config = dict(
    n_layer=8,
    d_model=96,
    n_head=4,
    n_kv_head=1,
    head_dim=32,
    d_mlp=256,
    vocab_size=7941,
    activation='swiglu',
    norm='rmsnorm',
    norm_place='pre',
    norm_eps=1e-05,
    positions='rope',
    rope_base=10000.0,
    rope_fraction=1.0,
    qk_norm=True,
    attn_scale=0.177,
    bias='none',
    tie_embeddings=False,
    parallel_block=False,
    init='normal',
    init_std_qkv=0.0235,
    init_std_o=0.00587,
    init_std_up=0.0235,
    init_std_down=0.00587,
    optimizer='muon',
    lr=0.015,
    lr_mult_o=2.0,
    beta1=0.95,
    lr_head=0.00624,
    grad_clip=0.5,
    warmup_steps=0,
    schedule='wsd',
    decay_fraction=0.771,
    decay_shape='linear',
    final_lr_fraction=0.0,
    batch_tokens=8192,
    seq_len=512,
    doc_mask=True,
    train_tokens=81580000,
    steps=9959,
    dataset='wikipedia_en',
)
Each number is 500 + 25 x the weight over its row's rms, rounded and kept within 0 to 999. Layers, rows and columns count from 0. Numbers have three digits each. The size before them is the row's rms in percent of the matrix's.

# down: layer 3 MLP down (transposed), 256x96, rms 0.171, rows 8-29, columns 0-95
# gate: layer 3 MLP gate, 256x96, rms 0.445, rows 9-29, columns 0-95
# up: layer 3 MLP up, 256x96, rms 0.477, rows 9-29, columns 0-95
down8 090:522520456550525492507480508494509480514446469498548479511471493515513504524517471504510520525514476520478460485528486501490491487543508519476451489504511495559491533497508448516562488435490490494491477490533514460497497477517530481493502505504536539472514494486500508467560488487525508507
gate9 096:568541497494476518439535490514490475525492513459494500487508504494547547522522480517451515491523491498516490496475482498487510540523491463508483519489488537481499542476484460466482508480551506481509558479497494537520440498500532474485529497484509512483515498465522502491491504470523483529
up9 103:450530504491507490478473509493554477513526510448474501524512523477528485503459494460496512475451495528561503488449470504514491474473514516527549510475513526466489536474536488537506480510503493484492524552501499500510516515501458510517505472480501568484485526495503487501520466519483479492
down9 102:479505464503511456554514498491488541486497498538527486492501524484461516526482513529506495504512486477496507480562537487474513479496545525475503488501509459558545458501489486491502546473505518517503470505479525499524523467499515493485497488535484449510536477527447488464484490554518498487
gate10 096:519493497513497506448489532511499513532533470491466542556484559539493506509486508488461490495506546505529516532503499501490487500494495485532503492466502510505490478494485512494527485479463497495507478495516554472526514482471489469453535488465470488543505525465473458469443475495497536543
up10 086:491446492493488545495512491509456546480511472509523530481520451502497497531499515491490426456463504533460496490543472535497504484507488503483502545531494505479494485528499484485512505530480499543507556538481493465538479519493504484504485529492546516499465538524488480478509512499514461506
down10 083:529532498449504498487521502496492482456476507517437492510501533512489483500458479494503460487446520484516534548515546491479475495554482459476475487491479513515476524554524499524509524549493487514518461507488504546493480511482464518549489500501503472510515512505503467484505514453495485478
gate11 104:446531507499512540466492476504503504471470530438502482500464502495512464525477492490457552491506502544538502515449515509505469496474484507506488471444477508496495509509513454450494497489506504490518512513497541468561530520528476494520505481500493494541516519464527504451499521513515498497
up11 097:482493507507467499503473504477503534475513501516491517517496495529553494524469509484461434510533522503475498476460485503501455507513492499472481542452501466522468472515545481516494503520502515455517502467462516505525529535479513499535485505486495523486519467443532490515499557543533493479
down11 106:482516522520526521540482477481519497514494496494597517468455508486502476497521515497533513494471533491453529485506465541491524494535508523534450482499462491510518527544466520474517502458538500500499496524524494511490531505528484479526484489503517530519502460525533497459509464505499483483
gate12 127:497476497506549517493522487510503509516511499488507528472483492485453500470504526518450500483513474504514495504469527497475481511493525478489517502467475516522491468506452499498461513563476477485514535472497560504487477529537473432506537489500487497508513525510541551483441532463511522486
up12 122:530495543507507506464530516521473486507521525499535484455474482510530483497507539472489450509508504491492483503531547454490465481492468495532518505504503523530493435518486442479489512535515560516532465489469508496502517497517500495477502497492471505487460478488538491483468519491458553507
down12 112:529495510498536503512482508485502513499534509476463502514558508447458515505497473552486514485491539524470499542509511496509490505476448508507503481472456513476446503510469502510450510516473474505498566485517531549511510520517477456515504499490542505506516503502499490515445539490505496466
gate13 068:496568531488478543489496518515500483498521480518466487491474514480516505480445497520471517483478473501495510496506502473464509504485453509492500520467510477508487477498491547462483509527543495529475510492526498536527533451515462534545497540508529522474520506513497507540428458500492491481
up13 094:481446485487494485494490491468539505553504439473556472511533467481531495504524503519484494507475531523494481492526536509491507522499463469492483500526490504466471528489509480514534468522478524531498494518452512503477482502489545519534507442505491479457472501496497466551540500492487511524
down13 094:524534588504518490513501501506528511467512533526461490486466547500467482516484475441520474496504496491523502509484487488478486504502515541517510521497492479520535489522491482466520529494503489512489502513543488522511509511526430461462509554461512526548494496487498522466514479511482515479
gate14 094:468528460528490479540524467527506471507459507488509542533503523491510509474531541521482512477475580498534538483512497520516510483498516459546497509468539449521500502507474523484471491565504487471483517501485550505494536507490506514479473472501516513510527509497524484516496530516525501490
up14 103:525485474486522498504488500494456505530533479528472521516438533518471475505496472541555505495493501504511513540485487464498488534528535537485489484489469515535492488467486485505512530467493499458487489465527529496491490502457485516489526493524458541520512486510523496530475551517552543472
down14 104:506481495504493525482533500462503447491484510458504481496570442462454522493481517487452488482473505530536507466476548506506491472462514483485514476524532492518481511503500547510492514503510514511464480521463446527536530486519509488512514532502506524489509527475476543484506497491500489544
gate15 113:466506486489503487500540512510488546538532497471518520510503496475553501494508523481509478504496545457545539518523501449527484528535493504542534506478455501520538485482471546491469514535471514518487539531508478496529452505510494525517488486498463548523485503489538524460483495499485503489
up15 102:517529476489523528512499484507477499516470527419518511527460501530496529487495491491520485536541516521474516447525525484500469501525516472509510504524492539481479477452518493494451501510525518492490484477535520490465520491508543489484537503452515476542499538553502494489508507447486499502
down15 108:466500501460531496460498526494490533518480543487449495483543535503466503477519510523481498466476468501482486541491456533501501548493467512513482552476513457514492471521459494498492520505501513504463486503531512552522478513505457491485504513531528503494469438495510509507464531522492503467
gate16 092:503511502516503504529521536543492534432503523466518502486467492445524495454518484542464490498491522521529512476517527496506518499556518494499495468510482510524511501519490538450463481509472460450490446501521513524529492502479481494459529507506490506488514527486522494451479476503484513464
up16 102:505503494508510466430498489454530470510517520475483503527531499451481471487492518491506484472487492500500513558511472490503505524505508515490539535471498499497458495456485486474496462507480496454512458466471498483534484491520498504478499492545540487518570487521471478494502490519477436488
down16 097:486532542507491451522497488506500506495517518550506488513489501546527537511490505518473487475515480482518532506476493483485498517485514481514479499521546486479515509500507489524574496494499498528493512537526475551496525501442491555512481515504498472469473486425521502442481525483485530485
gate17 066:499534468464493452463520527525481429532501517543419498484508492531508503519489517514489538485494463503517460523515479523484523484518491487491530535482491516513510540524475497522517512510514480484509505491519501531523479469467459494504487488562490486473507483537549510498493471504510491521
up17 107:522530507476431464492557528482464520498519500516502491502519545511512473512443514530487542476472504454457506491516506544524497488495505484540498488472516502494511507531497456511504481523508497474507481529486536456526547493521506533524516465468511514494502472510508528467463512527495530484
down17 113:455525478497537493496475485552493503489473512436458523483466452501472502543513500497468525487507496553539474497483529479478483514497505514481481500519476506497528464486489564457477489452505495496508519485479505513474492448521502499476500493548489483465502524499502489524476501448514473500
gate18 104:505522454500476480478554498527511483520493464508470485477466511498502531501493519482522518473510479492439459535448502502477468482481470525477510490498577476455468505475523538508479484504522502487532503494500491503539531541509488533501471486506506500527494463514530527509468523524503532466
up18 127:485458499504540452516468469501509513518491527495501495502515491506484475515459452482504504487505528445512572501481513500500511534524521500527484504522503464488491497539449495506537446536479520469531529500514518516523482509512469533499469462435464507513492522479502490488491469472484477514
down18 127:526469496492460471472527505549486544503509508491433484491529484483489488482506549508560506513494507540513469511463506502501469478506493494440470555492547506491489488463519553514499504486504524503497487510507472522492538513503476494503526492477490506463499450477528521519488527531513537505
gate19 087:511544503504516466480493501468486472488545495473461485506517496557495468554451519521510487500509488497479504525533486466536545498504458478517515517493519496468471462533475496505493473455467503499496497516508493521504501495498480530479497476533436508556483532462507500517501504534479455484
up19 115:468460476528496461535489482495454536533482500521493512525524502482495513545478471465474501497515483498477503485530523512507497507533521441506446528480488448545488498482466505525513463507491460456513453496499521504528540493512546508514459488515504477518501496490468475502504505521462469526
down19 101:514520487511461533491509537500550481491523501476524495504484444533499490462505533536508481496485534476475498497494476546506489509481526519468512473507486545429549522496492513496520531473519509545489545489487489494488460516469475492485547496483485526491532507556503526516501495468521496472
gate20 109:474491503519495529514518536505512495479494472456490497517508500487519466514526533541522513472488543513485481495494507538483466553425491497547476476484526469508509520483494506481537485524515490492525472504501481465462512511492493540536521493530466485534488480540533457540460520479497462501
up20 109:477507517498477449532478480533463539490495488522507458523506492471536524511516529480424523511519525513504482485487523491479465508467501501551540505510527498526498521520487515529459485487527508533503475494534476508479510476466525476526467483466524499521494510538549499540548487487508528487
down20 096:488526459512491481520511500503528485503554487475503516483510470493498454515506523470528486495526513497491466519515528556480548519527483515515499523486524483522524499478476477470523515507504514483499453501518516467501462551468441532475537482517508498470488492502450497450471504466501440485
gate21 092:494538545471471511516542528500505477522479455472498542485486453521515510509485500501457477486481518526550549517481498521475476467516513460522473495532504457474489476468479487512463474505500463478501472478514502518548530517494488528504479483494511539548450468515507500482502510492491495465
up21 079:478539449470506509499495468479515553579501471489470515517506518486472565550464528508503507483516469472503481515511487522503502523553478508501513487524503546534528523495501521469494536489502491471491504507511498522512517547478516451489495526489512533505484493517521504539512509527478494465
down21 079:480515498509526474520503525513507489472526469451474508482506473489511483515525485497493519512488537461486516481525519517471484476461457494542542514521465490498515489483499487489525507503499536475524440482514482444461429510486506519505487499525511501538492496535446492460509531490509458541
gate22 098:504492464520483491513534494468452474498455477477459529482511537538531492521483528490479503527553487504496515529510494480510491517490527533526465522521472542467541529442534483488542491499499514446497495531497475491478524509505508487493500516471504486472492552510473505481526499473539473529
up22 096:534452464507512501466518534500485478492548489544448483493505519443531502508478496498466505494508556512477509520491484532491464504510487505476502519528488535507458487479453505449490512534535490475490519486484500447495540474505480481477524494498531520506502499530511462504482522534533462478
down22 101:474505477490503521515486510500474520449442508521533531504466483531527534519539505522505537481497514512513499528507487477467516501539509483514469444516508529525551525485504522466489469460511503539482526506461477498500555502513505505532511537460511523480537504497446517500508484483530486531
gate23 118:476515509509466476455496488509495492502501499495520518518482516450510476473466525555445479513551491476536476512440476522484553495440515533524472536511511496519499491483480453490488479505506508504512527494525510518497492466530486480525495536484488523487516463496568516531496499478512512496
up23 099:504510495511508506498501469489506453504509499503532539512554514508509506534505488482522487438540530481490505497516545484560522516549488469459483495532502525432512523500518515509519522467487517524485492499523530495524455500510508477502513496490556481527521486523496508525447510534541487529
down23 096:480481501478545495521513545471489501525500500511476466494534526522486511514560470459501526481486432495513494500517478484515489454473530488503509447509509547549482512458489507463501516515510473479529502484497511502479478476492539544506497508479485486494445514512443504491526487539526498511
gate24 076:488510494544496502524467503450425501458468495480456458510477509508483497498487504484529487543511488546515496469519521525481517534521496491547566497431507456461488486475486512510495510503517500489490525515493509496506493482502474502491474507523508490516514533482554511523471493490537503466
up24 108:527496501518517540508542548522509523484490481510552523499487522509503494478441449535484494490445503468462504516505483504519459550549515486525530455498518513530507506520486524487528523532517471486496543491499512469505480507483512461514533516497510531500526504475496475543519479546506505516
down24 100:469463513466482479507449475502485462516528491510477472508495454503485516502527547474483525504546482538533511497502519467495524460480491527441499537511495468502547467447498503491496498473481523513543460517497479505479500476511496534487482494485503478479518472509549482480487500442487486479
gate25 106:479473498541522509479448498472519479527538493531500513526437469460525504502478514506478500486546473519506497493483514455544487511499521557510506479495504536461528517470474528478472506501549530475520515506506516473501480548533514518511514511503493525507522482524534467488496487483540507547
up25 103:502521491505487492523472454515486536478475526481504545477509492517460495533500510500490530518511526487510502469491532552470539479488507506520470467523507541464471510524529511450515456529510490558488461510486534527490483526514499488490540529507557526473491518507528497512506495522488558522
down25 091:484504554500501486512468492480505430551491483478554509464490507493490493491520462442498505518515486493474500497489474523487501508506510553558479487528476478506516499516519530477522497465557518497514492533478488461483481476497477508481502507543491496540458493494499525489522451467506526477
gate26 083:490528515527510498504495492494508476503427549492486498484488545475472486497520520550497469502503492515517494473497490480529500512507505513504490523478460454488539507473495491507517477478501473518545491538513472516471494489553510496479493504588516501530481534451522486479495457511447486502
up26 113:512535454518483504514462505514503526466540497477465465506480494489521487498474499523466512542469465500487495521493542515458550479529493515516500504512479463486518478536548490482520518538500502524521520544529507531486469514492473514488489545520502497502450461495477533449499467481457490504
down26 110:480464565496519485475510496501493472513452540511548506478536518510471524497523444467508537486520531533524501470507510504512460464473508471499494464500518538559522497465450476520531472487493510494502501454481505494494484516510563495515512469498502514503514533524517504529502500483523514505
gate27 099:477559448499512515473495493513483435538486506532472520537475438507489512489525490519486480487530489473498481498525506542481497481487515529479510522512521510517560480467514481504541510534540492479470493479514538545482499502509473479487476515513469505502504496517546502466467533497500477535
up27 094:484512520546505503491504503492568519529495536488510477507528547445495480492530515494517509518481460465477492491471499540503517507522508534480507525497558505483526507499544532502505462482487518535490474520538469516498488547487472536540484475502477511450512507466525494465460528473501509495
down27 093:485508488506493488507524465522447519457542481512537471502506510515472482545432512515492503432507470500501536507476503474488483498518466485494502453516490474509533454486475515478433486510504468511493518495449511512521475468523473502447504491544508526498481488500516499515490505508532491487
gate28 098:474502511482527523509551507523506485490495506487507485472483531518443456520450497501503523512471460492517459479524502498501493521467519473500535540503451446486454433523493456475536497514502480533488486464535490472525520506524486512513491547476490518473489506507493500506488488471495474529
up28 104:475528497490485507487496472458475502454505543469467532477516483515497541486484482479522520536504483556517493525495516466482484517522483537443496512506510504471491493541548486572503476495513501485529514462528527554483496492516497538505491520497553475496492517520471469509504481506479527477
down28 105:503487508524492499482508538531568462525494483523525480530487486484549464495529502525544504481529499481522515492522479566488507491480534517512501516491531564460513473493508501465514489498526510517520525546454490472522490492483547465493503509548490491513508509513516531466489521502533475486
gate29 088:514520519499480446493498482471511454461495504517472511520498489523472513475499540507496458475514463474449523526537534476519533502474504472507454517502507509471500504447496513483504465502515471470498474474488454477544478491511506518507453487562494479513517485472481525499512531519464464514
up29 110:555504523508536535512523525501509531508520516468467508481488536476488530443510515510479485483489490456502511513491477492510513532469523487573484543521473472491492458465506505518514492477527505499477519477511466499489528500497470531522533510513536445482507440496496518449500526490474495503
down29 104:476494478528479475506505505507516461544477477495524493493484440493498461535493496461469492479492511507505505472549542497468530488514511520466503446504503497507529531511512485511510509514412494492502521474464502474490476491526553494474498464510474539517510519522471504497506557485537478500